From a checkpoint of a small transformer trained on Wikipedia: 16 layers, 6 heads of 32.
Each number is 128 + 24 x the weight over the matrix's rms, rounded and kept within 0 to 255. Layers, rows and columns count from 0. Numbers have three digits each.

# v: layer 12 attention value, 192x192, rms 0.162, rows 1-7, columns 0-191
# o: layer 12 attention output (transposed), 192x192, rms 0.147, rows 1-7, columns 0-191
v1:136128088129142121160160127154123131121129102153091124139159149157124120118114132129153128113154120114105122136137123112123141110126127138125149123143126121130115095153133126105193108146165121110155100144134072130136118122095147117121121139131139110129142133127151149176169185118130149150109134168136113151118130123139129131113091099100158122139154097160131105101119142156172147117117121145143115140114124144140120169123133122106116122077072142118102099099128126109131107123118154119073136127132179115182160100132177148108155092076126132111136144094111164175128127164139080133
o1:152151143152161091133101148125128118192070149127148135124149129144147094127112159133134126130130104092139130147115106118088135176099156127110109139115130139136131157152136097106118176088133135136130135131117115098100128124127115124145097131127143117119140098079152149123086104124113111134122132142113115115143097173132084149120139149122130119084154103144143130130145093134131140134110086073167194131132108173099144107123135154145144133129129104147145126130121143164134141192166108145124121130096100151151141141119117107118131163165181139149169126151097095127109135114134102079
v2:135145134129164130079157143133098121119165155110129066152107088125125120124110144133108167132121124114111170112111132150133136119135167109117115112111132125111142111107145153129121111171164138141195148132152185123125127089117158143108145112128181164122144113118124110152128112151147113130106125112140141093155123157140081074128124153114069112124130112180127129137171103129129130159139155122103124101081101093097137121142152098121101118135154099144158119152163088115137116136126155139113079106137174071111119121130122130081153157125171143152182125140133139106105108170134134136
o2:107146123170088115144151127134085114112153067098174084130153170148146148123105150105131114103137145141125125123134155104085103117066126149122129160187119152132139108144081138148146143151126135115115139143122159164114146094126118093138163167103153125115133142119118165127144148130142130109109095140161090142123124138151100174141123128118152157163085094101154129104145113182142124147131116138167141175114120156149155082122118086143141165144071123125086107143118115100099157098100105125120169083133132146161180133102205149092107141147141121109113109137143122142132114125116128165
v3:143117127104137134104101140114150148110106134135169137138096100145119096129089128148139146146117115141108160124110146128155110131137072136121144155069118101114148157128088135155095137108116104115202105123132123125121127131107108141085149151139081107133124160174141140079159114127119113146119137110135124193101135122104164139120148108141196155113123112103171152127157147115128142152100123170131135161092125141116097114102091115127099110156146141119152129110146079162184163103133131151141123114108124151145160184107153116130122114124145116131128121160116149143120158133083122123
o3:080126077178142117115132119123128115140154131108111095128122099124168133169120124113115119139099154073122112097122139128136160147095140150131102112115145163151143156121161105129116095112157105150113135132108123134110087134121136126180114127143145101107102131111146121117171099115153124098150129153153165103127127084150168137184135118107102118122149145112074132137183103125155167129122174100114121116112152094143125164108139086117152103118108125112144104089148104136122139150096085133196111103098106106098119116106139138116165148134092143150090141179102153093109115143162163103
v4:120161103126175158082142141129139134152114159092146114184113131147165121155154155142097094120137147129126084146133172134142136146093148124110161101129095130121157167132139139134151122101086154099107107129142134122156119152054179134160118179131120096137102169111148110105107144126128148144115144120121115123103131123093164107121136185099155126111129090146139100154168077119099099119110116097111105111105138133134134144157069078154167131136130142087144137127121119144088073106139127112162131171108137172162133109116092104139153089105125116103183112132163124131124170147131110120
o4:151095128121113135127137088112132124111136115171071118076104156126162111111128187117076159116112148098137128127106193194131157125169071133151119106126092101119143156106155132121129159112150134152149155136122131162093111114152108110137129133124144132136130159135160134112147162105139091129138160092120154109185131118130141089094132140104152090135115092114173140109156175131087100134143131133145154140197109149122162143175164118087126140152153132181142121120132113146128165120134074169128145091155130114147125092161145127076144114138113154119113148125132093077145144137118138155
v5:115120146104120152123137145149122109096088119136094137092160123127129151118082080134114118105128163100107144095176105061132134128089107115141103201146129084100134098132140144117121126099104088123117126066132133129130119088099160119137102163123117148128096121114110179106134115123101163097124132110111133162127164077127085153111126141122108143094104140129104140129158149140141112121165128096138143127094135113124124115124144164137158087175120134116116097102138094145139181132145141101139139159148133127130150156185153146103126145081172158155138160104122157117140150088107146100
o5:186138075154134077165099107102136137155147112098105113140128162136127134126068062124139158088138197133115144143144101128150151102122155109126120085082180134148133151108130110146136176063124115109101096116108112132141157124092156142102170076066108125093134132168113109179118153124090115112115112110114097137127044122146126133141136106078108119112138180106155137123119096134116154148156100123107117154139146162120136172163165130093122127123177139115109143096170132138093107113137169139131173121171107121154122089122129115154095149128114118150137139119099129169112096103099150156
v6:150086167159121141153128159123141103148136157134131130139145088128110078114118163179114166143149112111140104143120160108115082153129150149101146137158140115105096125113112132134103141119090147132134130153159104084134178159154144104105121087130098106100089149098085141105130148168134132120103141132118127165130121154126158114128094159113113093144103123120178114135142132116095154116137140110106117107136128118141149119147161118133111125120122131146129125132149122141111096152085186135123167129149122123141112121149128131128126075140128170115133113122144117122127129128150139160
o6:050103121162125149112113112129146148116110118128141116076074118132125127103149130122141099103132109119166113145173121138167159112127129126178151157134124142136103122104121108115096143113176101141120122120120140169146125130163177098133133125154164141148174100147104114130146137166085115146143147090111118141094156152157098144139133119128098128136134102123123113119130143145129095160148126118120159116138171123122110119128133111160134116139137163083127165127116182109104150138204105162124136095114147155149132093130097163117119127131150126088130126103106107083144130135116103130
v7:144122127121130097136132118136137120094168126131159127153167104157108104150127131135134169107157169137161154119159167136169153152118132085097137157086153087111092152077102092130160136155095088150082124134121123144156120131098174153129151134118141122133124134113135142145121116159140107107167115121147081121133180110133095134109153125126099139119125093119119205145141112128108144143108121136076121103144183129157133136131165111148106152141160102181141110141075140122116109120123140098110139118095102147144141108140124114106120158137107137102151116097110138113127125130111124119
o7:078104114177121174135105115126126143129111161139161126156100119122119143076127086118155158163123125186121158141138108107099126126135111120127140143150111115102145107114143162133119141087135147112170112130129096145123132110140111121146144147128133119093076147115131088096174106089066116128133131161178056121118137128078146144144139101127125098131151120169120126115111126145107167137120135131165099116109130105093128159171140104137090109120099115125110168172155102149135115126142089170148115116136138107157125131155154136137100160096135062110130095117095111125135115157108125132